Weights of a small transformer language model.
Architecture: learned and rotary positions, no biases in attention or MLP, untied embeddings.
Each number is 128 + 32 x the weight over its row's rms, rounded and kept within 0 to 255. Layers, rows and columns count from 0. Numbers have three digits each. The size before them is the row's rms in percent of the matrix's.

# gate: layer 5 MLP gate, 320x128, rms 0.114, rows 219-319, columns 0-31
# up: layer 5 MLP up, 320x128, rms 0.0826, rows 219-319, columns 0-31
# down: layer 5 MLP down (transposed), 320x128, rms 0.0819, rows 219-319, columns 0-31
gate219 146:143138111147059152066144163098125118204147139157130118133175157101057122159100181178091078100094
up219 103:134198136126149172136106141067240148128101064132047138140137155109129118110144195125091141138186
down219 105:143133126133155083131155085135072034100137114091125165103171103144163108126167108140135057086159
gate220 118:089090085145110158104138133125107156109135133139125134105151111169048132168137171176177084153130
up220 110:111159114098156160115140091092174145162078119125215110112140148191116113129163161127118143143168
down220 110:117121111175169130093070140137168175128084082112183102127146100141115069125124112109059109128126
gate221 104:116125130122056115109160123088092124124211068117108161119177125131129154110182110117150118181115
up221 101:075146107136059132116089086078109157075184059113084158131149098186116191085140132116118116141136
down221 100:186179113149208107173103120175204137109109154106131122108106133109154157151110154175136142102129
gate222 080:127077087172092134119093164152141148156130186127117153133179130025126106135134125139148084136140
up222 105:073157176150151154127179121087095136138126111114186131130133112181106130139174141117149114115120
down222 100:125136160137179179136158127164103061137110156108159155172161127142160125204161131096137149047152
gate223 077:148119187101071170095068091171054153192183084109145144181161143152089116157103102139121089127103
up223 095:170194096137151137047149123084129144155136154143138104100127090068119146132170097153169117100170
down223 093:137126128141081087123164165099144165141149169183135129109121069140111156108103108121140089134150
gate224 092:129049104136097087140244153088135163124163098179097115110110085129113130137120161126102122102105
up224 102:091069150174104123100131138102172133100144104143109150121141074132125140137141147144123158069088
down224 102:160106133115087112135113107176071074089117122148164104159115127096080097128135202142110120138108
gate225 082:140137137117096145093168081075116124164144067144162092106158083109098164085141136121171068089105
up225 097:152094161149044162178152108086159196111143150108114174136132106143110132076132170152123087124098
down225 103:141155060116118067116126162077103025135080119161140134100098129144110139167150140158183124069144
gate226 084:123126114164155088147125170131178142143105139145178053068126076081083129156143155158111108066157
up226 113:140093083163132146127137097171094109146104136153144097149166168086117123165198133166082028113157
down226 107:116177093105117129128131179153124120183077109090164093137082098154163167150143139170109107120159
gate227 118:127108133148127109116165147100160186129163113130135153081121146103121108163175141181107137117152
up227 100:109112135080146127174151104060188118184123099092162107123114108154103166141187187144132126094117
down227 096:162134121123135128105180183143107160121082128139131143177137097145086063136108144147121139126186
gate228 066:119112083152099075138166119150091059117115133148123150161201130144163159111140140128150101130096
up228 082:134088122081155122097113128131128168102092103193085113209126128118107086132130147141099119149150
down228 080:109116124100168105174122146132117167135142087097098140121067093156157084144100125077150125078120
gate229 081:106112158088158185118116106096065122187100090133181155140135075152132079096079082107135107147086
up229 103:099153134048086124112180155097116140145102185184142129157146174145115150130176180071107202122114
down229 105:124176130159137121117120142125166126125154134111140132109149107127147146183135117110127144135128
gate230 111:115124154119125152126143140092094187182115125172133110145140094112073067133180164176115088114059
up230 097:125126157149129097107153097119204110156115099058153081107137173089151165103139055133140098110148
down230 098:095081106120123197089156159114156121191109208120164152130178091140000148161172136084160118101122
gate231 100:110124104166130131130108113070103124139151126123134167093131155067117078088203117097164153173140
up231 097:192189142091140126122143191117187145083097119163146138106137136111134099118137130150088138126151
down231 097:174136118064131120209124132144160097141121155114124146170155126108082139126105088139107145088126
gate232 118:114120154129075084125150136132112117170155068094087148134110192134085151169164185157098118147137
up232 095:071118112116133153101114171101112130127120124134167148179072216147126125158147146149071133142111
down232 098:103093135065155186130113056125161168106117119118102130124066117169106164070110207100120150145061
gate233 085:107127156157088131094152143161157165145126108169147054181078102112119084099121122140100106170107
up233 104:114151100147113084134085179121120112082101017099111146201134102157113124119166122155145103133129
down233 103:138143157090079185137113113167142143040163143160092166182086169077096103097087096135118149129149
gate234 095:154135155086146101157106184110132113172106058078110087100100130117127156182112162090115167111106
up234 116:162118081146122134117145169086147212099076118129165177121122123063137052155204091120097085103119
down234 114:093148076089131114073125132160135108116060100136140108170077151109158195168130130123112135121204
gate235 075:142124139197180154061111152080176119109134117147152099113084115136119102104142113110106142116131
up235 090:121079145119087143167164137098140125149135156143110100129096129131127168115173179107027121180170
down235 093:140080086096175154169109072144149135136064106137105098171149160156126070176121149151135168127101
gate236 091:180129117146183075157133117098193119076108079119059133162161150140133187139184171172149174209098
up236 106:063152082115157147122103190120085102112133084099113103120119149093130174158058061124134151127146
down236 105:109134081124189150158098188146129164074128038192109126188079163101084095130117171053138110125137
gate237 071:129136166113161133091109131160137125173100133079202135110105137113089100146190133112112121139136
up237 092:143154098174114100137131116064199118142111151110102090068164148157148158121121125153131080100154
down237 084:064153166154132112108147119155116184175121131134140165113131195091143119175099113106091121142067
gate238 091:172142098102111108174131196123124126126141090115074127104136156185123131158129109106126116136198
up238 108:095162096164148143139139189132158117144148115135144123104112177113143107101101084127190159139152
down238 105:122169056096143177032127130120116125160143113097156132086107124103177160072176080141122179114184
gate239 141:111086157130101093092117194084117165155176098140164126138197166131022099189132160197112089135126
up239 091:144147129160126128165146116102165125148113107120170207164116196130135098150177116111148128178142
down239 093:115130103128112137174107131114113163095066145160136123101097101082106160083141160143123116154112
gate240 082:076047151115076086117152122070130137120156128113137105141106115184137181169083156108145140094122
up240 103:174189137106105099149114155128185104147115119131186061093155102156124112120155070098211140176096
down240 100:149070147162148206067162098138094119161114096174122077100075111118134180124050173183148187093072
gate241 075:120102131157148161139138116112134116142105165171128100116179158147129125118136084136101081107117
up241 089:082165094106127119099102184148106113135145118167173203160087053124144132116127142099215083111110
down241 088:077151098147112115145198117140124156179118104111152134151080080118141176073103095101150154176142
gate242 105:221126133148180135150216154103121113064132136111114167130121114142087125164170069228148125126115
up242 108:121134152101061077132080122153116112126182094126106144148135105127129157070129181137078182134180
down242 112:093113158129156057129144126165129049081137132106144133105131075138158181096145136182146111109145
gate243 127:133057091085099142163169171119154160168158118126147109082203124166116077097161159115143115181144
up243 120:145129184128090118138068073090098154159184123155129206127147162089099166178128143149152097167136
down243 118:162179142169130157120100091126105104103174173123154116159127136141202128135124170114137114123154
gate244 090:126111150126064081070116138069127158164187126127110155164158150108119090122162176115117119178113
up244 094:166137124157206129177139176149103118120091108137130143064113087131123133160137125155151065086170
down244 099:142092087147111129171137126126097093146103115114095130162157148137083097114124083153185075154134
gate245 089:091090134101189093119137150113124188133133185117105149124185136127118075133180188111136171132095
up245 106:103160120101094163089159141172158102155171141126128074078158092140106140126114110108059133148154
down245 108:088067159111076150121130167138113183070178121140165182129041151101109131138122092105167078149170
gate246 164:093094070167115130091180145120119186141152095159079134087167141135077110154129096132130112139128
up246 087:211124136090174116156158160129137122076158070101043196116111071137137131083133151103149167125114
down246 086:138151177115143051176128150135149075092158139143156175131133111088119090126133114178087144107172
gate247 085:145125126180124123059140117068085168092162151057123158120129135085103157132125153119120095132098
up247 110:048154076096128165121073098069108118202117162121157145118129116130117154072103121139114152102191
down247 105:098128171090152077116119185183121066098218152139116124127125131043106104120128122161119120157084
gate248 081:110156097099098133126105145144156116151136094139160178142179172121131115167102092124185142164173
up248 098:100148093147092096102157054143071120211151083117145099088082179082138160103078147144117112158123
down248 096:134180180137200167100102166088136125121140146129108126179085184105130098142118101113086130111124
gate249 073:074121166126150104164142162092128145139132133116135126075092164147124125100119176109117109096067
up249 098:154169148230147128153143124151194117133133041171113157083137148073155134168124132140125103135168
down249 100:160107156106205104085129130153203211127151111111128112121126109113155154157147073116136111128091
gate250 077:117143065196121179149209097154106148113144169172100041105128121118075124126095070105127091140114
up250 088:126094143140153110122099204082137134142127158169179167111136097124118086133113131151091129134098
down250 091:064137112149151104114123083081175160124111143089113128095120118133154109116070116049153163170127
gate251 088:084124086090099108009203158111104111138161138114136119158194128203117174092110109124135158131126
up251 110:177063119111075136182176154119148130121145147105084175124123067184126124171169067113192073171080
down251 104:106123086081125152059172165066112149207115134184136089185167136184151112138102132121188193132132
gate252 087:026080127126097149107141133102078188195115138114154086126155117086086135150131108143145091093104
up252 100:173145111117059102132154151100134128081154117183094151117174132182129044109172116112085057183134
down252 106:122113100140176165131167179089097170136143169118141111076130152169187137162124192122144142077103
gate253 155:086094077174098147113173106114139139142153107160111160133219113117052122146096107158099137147125
up253 118:158130138150130113162121125126193127070112099116052140134118125112149153160140158123110126164153
down253 111:110109133136068155157121112135089107088159135183101156142131102100114128109117098115127134178154
gate254 083:100103116125174153132145142102123121122138132145100142160163178173115127146177131162132147137143
up254 098:134130133090147115158117140119171101129173083130172179115195085137131109068129137128134149136127
down254 103:153100124137145122145133108127126049125121132110187137073115117165111141075156090097132106132184
gate255 086:051162051086088168126170096179157163106131166137168118115160125088124140074096165152175162141169
up255 094:082058138132090145130154199077071144176119079095128094164101202142145160157151084112185137158180
down255 095:105138152114101101138091088083106053115125087116159028144129117150120100129141067087149080099141
gate256 094:125090138138108171098152123150068163152160150079122121185127125113126046121190131119177117146076
up256 105:173150133140180133157155130181150106089129095086133149119130120103139137120157100112108182115146
down256 105:098158115187088164077139136101069106145125126159070099090192164149106173135158150176128110158115
gate257 140:146128100127065121098133138097112125167203117117096119092174143125090131126117133130130107185074
up257 070:111149143097180226059176122178085133152139118111122128131139151103113136079131065130137184121119
down257 071:168179156131159168152118160145109094157125214149169144133166096115144130058142169085125151068110
gate258 093:150120135165140168098139151155147132132136061092128129144115120193106126133130114120163107141157
up258 112:103140122106096124129114091136101130113110192121099159121120121112121103099154082177199109129087
down258 105:099119151105106117083154119079129092148129151075118087185116146105149098165141121114124156081114
gate259 110:123158120128049106103112147114105144151158150083068169142184098124018114112109173219139079207156
up259 091:085131104105073095128095070105051192123127145065151140165192123157111124113125147161143096108155
down259 099:119101157156167172141122159088140040161081123179136069071111096141143098119159115127104139162110
gate260 118:123112075120109111132156150148096170137120118144136125072209080143069098161160088163136102105084
up260 094:142079068102134157145104123148102146180100090153087126124070156136143128188089208056143145142081
down260 094:168157140136161048097092150143123125131097116188097118166067143134126153120091172105052121159138
gate261 087:176130128136118149161238123146178139108154131111166114111148171095106116128147078107063081151141
up261 088:165119162089146117161150058172131114214134154180113079085075160185101099101156120107125109108191
down261 089:100201138170152143139131079199130123115070075144052080077107122119064098162114151060093141161126
gate262 104:130116050121077109118152090149099170127150133127081125112117106114097124158141129154145083164127
up262 079:100121092118154166082134111193112152194111110135135159146125180136151166166073114106081104154106
down262 085:144111140137165128112088103189096097097148183150139150120102154150209098137164116171138135128141
gate263 080:142143127147108138149151181177160087146178182196172143092202130091144204165139115119189099145099
up263 104:121083085123107114133128095068132141129152122175179145122163135125115145155183103124142097112116
down263 101:175108164125088125110153144112190144126131179115117121115139134126156162112101122178108074126107
gate264 088:094059079140155130153191094144133147167123096143130114094191092118129136124115156122175103148137
up264 094:037115093220100139104166068146144138220119091178155092079176181125147197120093078136094065139169
down264 093:153096161141155087167121115132133119139207101158132127126063154098129131115119106153158091143116
gate265 072:107128136151207155045136150128132124158136130138100113103057157066117126132143026091105114131164
up265 088:174123131105061134146100129155072109180128083099154133129207100150104171130101171126120095133119
down265 086:189132190125168137066177114140149099160131131161068132126142109106126097110179078133089164093082
gate266 163:130072092143101107136169113150121167143200126132099097110149094073077139157148132127147100148086
up266 098:169160174109056107144208122099093134169158123120106093130074113104125107128202057117148125091063
down266 102:117187139135135141152121127083179099152161087139077145145101128132123154167177158102162112104122
gate267 113:082078126107083138157150077148096169166150084135123115103176120142089118097128083121132035166144
up267 111:120146102112121171157111108146090089113106130079113168101119082149132150095069124100140179138086
down267 111:060097131071101218124127090110127163083067125071145111114116146146068134102124153149123156138150
gate268 097:117172057161107117072126105162071112112115132147111185137140157079094131072126107186180106187149
up268 093:080148074141144131104066105163090120145082103145114159130138113074115111086152078161166123137110
down268 105:136162164097137115096127066162118152132082144108083172143133151121173171093134154126154066148079
gate269 102:131117105120100094104129126143117091141131097123079130176186144155104113150167132106120139155114
up269 080:142097108124181137176140160130110143152112141148134116147123125071115139143074152130105160111126
down269 085:183131118123128152104108146131039179123188133170140133125104155098103122149138146097118068164148
gate270 086:119090140155057148058122152150073155217107139162107129168146152138139141078075155113156120185073
up270 103:168129147094129137109089113088146129120170195148182095075123100072135115153125076078126068117165
down270 105:040119157119164114068111128119139156161119179088112161062173139144115111168147107156124101134146
gate271 086:093182078137181206112215073142159108133158144153106135063082153121129134122152097091152135149128
up271 098:119171078167141119120092127115097144040117198167125123161122086172127135144142099127118153142100
down271 097:158055135150138129144114133161131210063193145067107157124157105145178120128173083154133159110153
gate272 153:119115070146083133069107169101098156132195132111180116136158162084093104166170136136142108180100
up272 095:151149205111076150154136073113159094037155167175127056142140124133129103106156105155144100133191
down272 095:155117119107160107156130141113168193151112113160151064110117115111099129138166143109057112159083
gate273 074:161115183122097101168147134087142122107178146136128179158176138113119125157130142163128141143077
up273 091:136086186168089135157155109124157105162159190131139117155114120116108153130060145143113163134101
down273 095:152125131124114122171079086109190150151174085101131122088105089073114115152168089162093110173098
gate274 112:108162094156106141080119112121138124142200087145090170158194124126093133153109152166127109171107
up274 110:099153096181092181124150101075136146104159076137126139128107118161116128119096128138135095160122
down274 109:094148102122162123123094084078082137076103138143064136112196100128180135108168112097075133141158
gate275 111:118150125158094115127095116079102180147157107105090168157158139168061113204082133139129084162158
up275 109:180097105075178155205115129190201121119140117117146152131134089149105094131158124176116131123167
down275 110:123128107130080146104147148128145100171136136158130159163134145110164123163108124082183098215081
gate276 081:052109095132133162118123102193156102149143144099048086105139212077128161130095102109089110117065
up276 101:117105141103085150109176117103105119145101064142120174180068160179150135089125201072175149132181
down276 099:129142106126093180096184169084139137102163124135154123153125188101074154157172107098136108176128
gate277 123:134141094091060093124142174123138150126132142112147190154201135161085115159125163204131077121151
up277 094:105137122185136209133154133138188143088101014118095100120171157081120146157106128115124156115193
down277 096:106070153099104088161139126134088069159152163115120148129166134148122150083136172167100158114165
gate278 069:150127106124131151107188105150108144079143056107079117111068151184096147079139171117076110161184
up278 088:141140120137109126033074104161139106125133097135183167174137065239148113162171132166131114098120
down278 088:206113076171175131174076124176146124150092127118140131126129125109144187094149169171096118082131
gate279 069:113077062109146152119150173117163136099139161125077124101121133198144153129144134140098148132117
up279 085:104193116122091171152149185125204130117200162103112110113111186094137168179122164128151166111200
down279 084:171184123122131109081069135110055134142139116154142105103104094162081094117176130170152111102126
gate280 087:147123155137094106164154094138120097096145118139063065093137152067119140164107109133116169139075
up280 109:125107148156080076175103097119131131081092129126089125155165122134115134118115161140069108152091
down280 105:163146139091143094147114165133128085168065180145135116110064152162052095112120128099182202111115
gate281 084:152121154121131138128120180107156164112099086131120183166194079146118068100126172095104173143096
up281 100:141174107098132145120114207139154115077110102121060133151106117084150105149107146105141144162128
down281 100:064161112092173117128105146119107112076125171122159110153165126099101116124104126118100131104063
gate282 076:113144126144137104120155137177143115128151147117076131143095117177098113121077133130169097103081
up282 098:100148164159212134079119094099139129118104135213125117108124136123111158169147099101138148081129
down282 098:128188099141084109129145120127183072085171117119154102105144143181086107097140133121115098144191
gate283 120:139156164127120127093135145123154157095180135169066117120155125132000103130099154197086129135132
up283 108:130138084166118109111134073194114114189130183090149102130113120104140159141158093044095108129078
down283 111:180129124147124136140142114139191112128193145102193170109140175121074117123104137078072168137107
gate284 084:208110140077095101145154135061113155185129139156169073124119142101113104142152145117135059142110
up284 101:122108187083137169084104129108141123096170121123136175167111155159132097150182110116136185127084
down284 102:189096126157131136143105073145078117125188166136140169216141195155120126068137046169158102114084
gate285 080:156154136092191197134131093132157128167146117121184086104116100139094138160144133127142133173171
up285 100:112161179127109072069130127194105095156147200176122128066139094168119128093171097153098056116112
down285 100:151095100168189133108116112104087184206129094134161115167111169144061155165066115114144197148091
gate286 105:122095113117134133119215101150137171130123100168081187100138142143055126104138141174120096130121
up286 088:126099140073145142133167101104158186091083128162105146122138132148145114108184117160133158069216
down286 094:131092159120175155147096116151121136109092060139123105118159112166182078114105152083136141128137
gate287 078:121078139152119140125086167067128147187167112118119092117117170069133110130079139151130123129057
up287 089:147125119126125087170103199128096122108152108151073097084142146180146128063101163183126145136095
down287 087:128189139150135076147112107137135078115145134139111099131160133188144141199121150115094113167073
gate288 132:104147103134123140118168133116134194090162146178120133114124113073101067188120096195146126161141
up288 103:103142072130107136105083152114057152152110083103151127135132168078134116111088098118164083120145
down288 104:155134147128188182116125092134133086154130162106171146164125182111130119135120092123149141145063
gate289 090:183113117094140154162195148055158148110152118163178113111129129128113106111166121158092141132147
up289 109:115196168106132160094163171099161128122112103138099160170164101109142040152113095083064117090064
down289 100:175122108161151139139123131107165129099137114155152137138198102098128154196106099096093137054095
gate290 072:102125151076133139106088203175152133068127168104148076112147065091110055161159118113134140106113
up290 087:121154155111101145148115107063129153097127144123181102152114118097137134144122080119108147096120
down290 086:141166088140109164134146132172120141125153148178171137123173148164109120193147161122153096149143
gate291 100:149102138135104141100152127131129163098144117103121138124121136127118090133183155176120103114096
up291 089:142080102121093155164098105142137134132146092092112122125063114106143105142198159163102131141103
down291 100:122088161126114064129100136154131108123130177183110139124152121138190119127115178119185097125116
gate292 089:145143097099111154128139079165083131084163068139074132087143085076095130090165088120138158185142
up292 097:153124070138164151076087158153103149154123079148098138131118190124112140124072143139142142170154
down292 101:097124060103050145168105100146122195110190095105159169106129090160145140148134131106108112151143
gate293 097:111089095136074053113141091132119117074142047174125177155115109126136116136188157116176118104087
up293 115:134086084129146122195115072121168125102097069121119110172116146116135126165210156106175092100089
down293 110:155141152103184120082129126163115095069082091148144126106191139165169130150166164186138126119137
gate294 079:161130102134099159090114108148144104111171108167108112150185079100121145118149161143106155104047
up294 093:062129199093140130143138123092141134114159075080115105111142136126130085110103136114102128088101
down294 093:109105143139063070174164071180134149118167185116119077113118142121150026148165122138118170133137
gate295 138:099149086127131166111133136104085153130167165120150154150177166087112108131166116117164109179094
up295 111:114100148080107124108126120185097129145105140139114101154131124125104090057112136140209123121141
down295 109:084118160114118114110138127058160126149122125132087084174146135127075073092131100091155140094156
gate296 104:179163106102120117152086218107104189079140139162171149119194114076007100158159094160160138127104
up296 097:096085097147141103162140154081147115079101159024128110057142134108117125142158177155151140143174
down296 097:169096101174164089114109129153113134103089164054097078095111198133149156144155158145135164180091
gate297 071:089119082137130124147177109115108177151150175179057090085092206066127126124149136102092135055151
up297 090:103158149094114082188087174149181155142061167141178192150139061075128083122169106163211102130084
down297 088:120124123182099186100133086123121146134116150098106165151091139146134144074159117134123195058132
gate298 097:146155064130175082095173107147118141112112142153161153149129097079124152146123127153131111103123
up298 091:109069167203139166204122185148116147164145108125147130159172193149137083146131118135109134151100
down298 094:093083159146113083180173096144121072112136147166116126115171191139156121049173128111152075119125
gate299 110:142126142152123079102140129091087153146119148127140121133104162083070124121154101195182107121116
up299 101:108118080051104117131130135115135110147123064096079145077152096184141124171159202142104094128162
down299 102:120117134123094148137147140147125110144178088166086192140158081162179144210136140136106160167134
gate300 111:133118132165140133069125130092108123170153137185128147144188181091108098093127145110154157142101
up300 062:131098134109163111195195090197167100160153111138115154104142133096110159125128079117087085108091
down300 068:187126124155129149140134133108157143144094096188118141143161114135182117121121123141135117206149
gate301 073:183121135097172105113180181142140133117094142211135083115154067143113146165152117139138100168140
up301 091:238129148138152094144130137138150101132172156121155150080198133105141166149212134124143129141165
down301 089:116123149171092144152130073171165099077168186016115157147161150145091115117152115164163143157143
gate302 078:143113098124213145129116161146111106093084104122100150081145134147108160174100164132137103113169
up302 101:129120141172145151104135199104125150108090119148137108124152145154117126103100155165066165122143
down302 100:161151123150108124069109098173144087165119102141104134130189110085103096149075109142133180175057
gate303 115:155147119122092126128107138084142187105188117143105194175180146128078120136123156150143127172137
up303 092:082145111144151175136165156124155119176115094103146094147164131108115141125096059114148133082109
down303 096:156126146155127106145110109097193121123172163090157135127137074127112133139105142152071154094203
gate304 093:097108107109135138089102204072056137196113080119180139120180192117123160127096062129164125156116
up304 104:103119135120115184129198164195110105122119064122138076118137170115144187118188066130076182136098
down304 102:141181152138100135086092117126112140157145204116090136148107171092138150140114182119137112176078
gate305 109:141128124152110170102117082136144165137184134152135137107168095108104086168169140148165168198132
up305 109:173063095115090163135153083156094165089168114159140198168070096103090137090083124197058096146115
down305 107:097130133103114097167138178088134117131112103129110124128127144093129177098158120140111116164103
gate306 095:106130165155114183125180161141086127147172114159077160141083182118153122136105175147138114162098
up306 096:145137127137188172090142126162123125118087109144127087121120074110117099048186108138112118163124
down306 095:126083113130110153150123095122103134160144091057107126096120122105093092137145103062060133069152
gate307 070:075088102162116079090141114161122075146158111118127121095158088153129149133131162073221073092068
up307 097:099111187162078131134100084085111133143132157152111151164055147149114147125091096117100163128175
down307 095:114105128114124114109078132152152148117131154154096150197119133066083187116135154123113104132180
gate308 084:156154113080062124169142145077135117063144107133091186149167160132122153112131089100076117155126
up308 103:130114134127166149091159139175181120169138125161149156087072056183129127141175115129121145151117
down308 103:131093126129142179112124149128143077151125110067154205083099169146121155152179127201119081129152
gate309 123:124114109138070151155124093089165169152205145106056155109101127165109140126113113138162116137140
up309 098:084145152132126158081136164070148134092126081184129099148078155151153076110051139157159132139125
down309 100:135124135146082105135120093127105147187124099141071117153143159101101161057046163091112181159205
gate310 075:143153109088135168126128174118148148129087136133166119119107190165136151171116157141164114161150
up310 081:141128121108139081146088125100115152142084189175145104141179093063151108110122098101059119178134
down310 082:170093165132097144108097096099082070139171143172115126144121136123180071128095104094151155152163
gate311 074:123108080131199110129106100156152144166143207122153067075165157102137165108129095129074137133152
up311 095:114177127101159071164124149095155122067166144107125129136226172080123123120200155109128107143104
down311 097:133160123126139121147124140174196128098142131057163133164135070104091096115160162151110115160169
gate312 068:063080166172141139117209176103109166189100162114139107106136188103110177159076150128092146084158
up312 092:074106123171142167133112161125118099181131185123123120120175115098138201134076133113123072121151
down312 092:152159157119120135205111122159161183119104127111131132170136109092109125134142160148133142135122
gate313 077:089086091184093115134155193125086122140112142082141115129133182139150109100092136109142086140134
up313 096:121101067163147130162078128106082137121068166125155134162125148087132116103122105173191102153144
down313 097:149193115082176091173150125149124135151138148164141077169117117064110167111154117124093140086149
gate314 102:107148091121128110158125133116125093105186122118108140089137155169100155161121100100124082156150
up314 102:107118097231152161108149141171049130130106121107091077071158109114117115120130067143084137132151
down314 103:135120124152147085184118122174138108166063172138119082120122137146199152155098047112127115145149
gate315 157:120126139139094087114115105110128194164197148121168117132143168120023137148189121159104096164162
up315 097:073172127132106072141119156114200175184150118107159179140173182149093152197107226145144099134167
down315 097:182112092146151177083160141114122066167107141186160112126123198138163124113107154143152166117077
gate316 113:087122092139117088157137159128110117135128149134091157129123194111138121168179157089154123139099
up316 105:094142113116085115098184127130094071137107100127116122137123127111198167132135112048172074136183
down316 104:182086145113173168078110120145158146079144158112181117151159113125097116135111158136073089136073
gate317 093:139116099115105128116154122129104140124171168149118170149121141120127114137098141125149103141172
up317 094:092104154077114035155103086139142127097141123131109146177114133113154120126134147098143054143132
down317 096:131130119048151087149097136081152157087141106139144120135104141153103147129104081183114144157168
gate318 109:079132084159093113084115139127108158135149136111155126124191156090118141153163134149153166161109
up318 106:061127043098124142099099094155165092168110158138131113166168146089118132089092156173158107146123
down318 107:130061203156128112143120142093152109132091141152071127147153081170097119158078144088040098093169
gate319 085:161121111081128191194137145138201137169125171125139115068152126155092094105124067088116035110144
up319 099:097170117128147172098171153169036142104144132174110119118142119097154145103100117125128150110162
down319 103:106094136122134139109170108111149100160115081169231094123090144102152178138103138095130118113115